config.yaml
n_layer: 16
d_model: 256
n_head: 4
n_kv_head: 4
head_dim: 64
d_mlp: 512
vocab_size: 575
activation: "relu"
norm: "layernorm"
norm_place: "pre"
norm_eps: 1e-06
positions: "learned"
qk_norm: false
attn_scale: 0.125
bias: "all"
tie_embeddings: false
parallel_block: false
init: "normal"
init_std_qkv: 0.0235
init_std_o: 0.00416
init_std_up: 0.0235
init_std_down: 0.00294
optimizer: "muon_variant"
lr: 0.00584
lr_mult_o: 2.0
beta1: 0.9
lr_head: 0.00507
grad_clip: 2.0
warmup_steps: 200
schedule: "wsd"
decay_fraction: 0.773
decay_shape: "linear"
final_lr_fraction: 0.0
batch_tokens: [8192, 16384, 32768]
seq_len: 2048
doc_mask: true
train_tokens: 148200000
steps: 8915
dataset: "wikipedia_en"
Each number is 128 + 24 x the weight over its row's rms, rounded and kept within 0 to 255. Layers, rows and columns count from 0. Numbers have three digits each. The size before them is the row's rms in percent of the matrix's.

# layer 2 attention output (transposed), 256x256, rms 0.0973, rows 41-51, columns 128-255
102:126106066110127132114140153167143128124109087116080111179101133085094134112163126116161108125098141107131104125136137109116123111156188137109108106141192137135113137143166092144130135121112133143129144120120107138114081129092116148117131139130110163161085137139100142120150142137137101137088111116129158105156154158121110122100127104123143145125108142099118120139165134158116174111048
090:125103106137095123114123150130128120160124144171151143107136114114111116174111141148125148140138129160132146086080089112117111142144163158173185173149114109115123135084166145134102068148107148109137141114168123184141162134145167133084141106138122133125121145127139147129127187083133149141137131140124143107112113127131194146164105149099116108132125127151134154107112149102093147156172
086:134119140148134114120133113100105143127096104138140132093142164129118157132143099176095154122118136143126145168150143069119119136131114129101149128081157147125153115166096122109138164152154122089101118118127128105140129102145082111156125148139161081084108129119152082129163134145111141154116128148119119102129118171099144119086131106158168136133183135094121120062125103113148123112142
081:124123145158127155128150123118121120063114114158150140175149144123124160122132143130154131129135146165081158162100170142118124081111071120150088113165120095085153124136128158124096143152118164108123127135077152101087119163180124084096109110155145153101159151114143100118106186115150128122155156143157151106140109125178126165134113171123133117128117137123146116152140148113096104120138
092:121146121141130122153127129140143119107084111122104138154111124134095144183070137103160203136112151151126132104121155137134139142096129147129138158128075145101124128124153139117108115079125119107104100165173083161142142101129147096100089151136136093143129097136157139097152151140141100116123127151179089140082119117109130177186132125120111147087093114184101160148125126120170112164154
086:140100115089138147109126154101082152135140167126130155127165104177136178112140155124143120135113105100131165114151150088160129129098088136147156153085131115152134119101104169126144123119104122119127127122126088126149177127132136121121138139121142120120155150048148145172170167073153124113150131157099135117114122103120135114119162137121176158113162139157164125098088136099143139125141
099:092104136124144107046132117118122155195154126111140094143149133158153147104132137083142116116120127170133075120148099108111130142112099128127114130143125158126161068157111125138149141156112088140147131128116164139152128086156097174122108108115119167148064102116138131159160137126099123145081147124131130156147125115139142146145148115152154134173153146092155085147141099117148129106130
095:137189140107115124165133126156087143105106130135110111081140115119117141162108158123129148119103144120122131173129183141088138136160141094116120107152125105125146138151119106131141140126094107126134110138152111125148151110106153176123144145130171156142110093159050151107127089155141154145104094095159137140064118091146128140098088122110139125079097167146106142128125160135142131148102
093:131113155140142145161113132112146139101143145126146138088138077126175128090096142157109119071130123121137109131149130075146116140143119122113134120137090118134126137151138101123128155153117125116135070165183130123121092109150168188160131158151135127123123158129071128127166126082094120176141140101118126162132107155079151155102174193130127133128141115172116152128117159128071129145155
081:128061128057154115152129171128149166168126190132094096085168115148140130109154120161161158121146128100137137131160130090119139142159080108135150149079162093136158106122096154123142105118108101126102076141114086144157144156111132110145111089145115139111157140088123120156117127160101086106135145148128120162106145075093136155134110111140112161159125154142139121108170144128124134122134
081:161130106099098101138105134131165124135140131092109126092153112150142116159108094153115191073131129150132153140138116119172097113118103120144157122100143158136101153135089167150147099060133089140069131149106141177122136130117101049187117141107092144105168137106127127107112104138098123117138129145142102148144111139103139123148120111148113138128093128118074145155104128132141157125164
# layer 2 attention value, 256x256, rms 0.0554, rows 42-52, columns 128-255
102:118168157149149115113128136175123100127106102098129104115138155136118144094124135101155169063109145110118127118181121108130106139116127128126109152106164152137123124142132112151122175161177069157143123125150127123113110101101137094133146118117121128121114112112116093102179145162091097120168131099139092103123089182113110154145191116136119108123126132113119129125137140142112097115100
097:121108136103114130154111144123174109120164130104129124165127102124121139142159116110167146106124149113083150137094141130135120129117090129127131133120084125144117146118121108151098107055132156129099105179059095169112084164167135113083132139144159126122131156105109151104126093140162138121119127132144121151095154084121123112148106165114131144135115118123128142127103119167155171124077
093:123139088110109153084144118120170117140136104096167104124113145104145149123111121088058091131157149113160134095178133121122132151140143160139103110153133161140159130111105159126106142137124125114123099139112119120106153112113121125120146168073092145130099086148122167149125126127133136161113107157108112146124133126120106152126127112120105127065157136155067145098144104116156133117147
102:116098081120130127140111136116157121119137125139099098156094135148132119123120161129132107097156148124128127181160118099116129087121097132131144142130169168140142150118143134178138117124132085116165164098155133115143120146111091133162144141137131142109145141098104102109129092181115102140134106143141120124114122106109109114121131166129092132123168122158103190120071153118131123143092
097:140113124146156102120132144136144130142107112131149104131183075061146144113145032126103120150126173146134122132117104157114141126153105116085112156100175134152123137168150156116166113164138104159124071133095121119142129090136125130109159084082148125113109172123135140187147144118088115125094184137128105133127128117134096142115167129151119146158141115115155148102144128169111080126132
112:162159145166125152135133100126103121115157142177082153141121138081110095107139161117157141145077156115140125092099114124089130161154173081112154120125134084106095125121137122148127153140131152144110122114103162106177125112123160085153146103113151125162126122160111160134122121115147141135162095139112147123119141155125127100121143127181150113176112162116143149161140135131117100141113
101:157112094136113136106148086095157115145138082096109128122103129130103164136153143114152115119148146127155107149140111154101127096131107167140102118148115156126142140171106112113115139080126104114147150163128116169109150189131100084117113133137131090155173104135169107100129170142148121111152092148126124134137120095118133117139120156130139111108132117149086091149103134117149119150153
106:172128117112137070137156151117153139151103178093119109150160122110080119116145127126106124129130124115112118120129099179125159138136113120128139174138110127122129112168112114112133131129141140109119123113133120132179167106145101105161143108127097098145129108102212126118118123119109143092105124103133110072102120111148119165158134183114140160127109094060156110121135144143110130163056
094:116141103141136135153133110150120092147149099135098138126148124144158149149113123143134148163139114126094120148134105128175126155092117118112164101105139114181079156184175145124141122110126162112080126138151142142179128113134141141134112120132155094100126157091125128138154115108102113084111121136131136114056145166161102091133170123138126150160156167142175129122126139110114126107142
104:123094141119176129210120129156124134110142104103096136134095108141082148128135106217129153145114109095065156168130145089143111101121112153136128117117091142123111127133108157148143097107109150094122127164131063143149127121104145127113142149128146125091149160129138144123105112148156109110154104167141119131117130113111107095123139118094140123087180145173138111098118112097108141111104
103:121160177159119147123108140192083109104169123138156146127093122143128143119110133141129080111119074132109152140106127095080104181114195119079086107129085101094103126097127119150080139111112150133164124137105125145140102130127124127110143128141134158134168104147079150124127134130176172155127119139140180129128130096105151090120103098130148110154131121176127132143116134116163123099140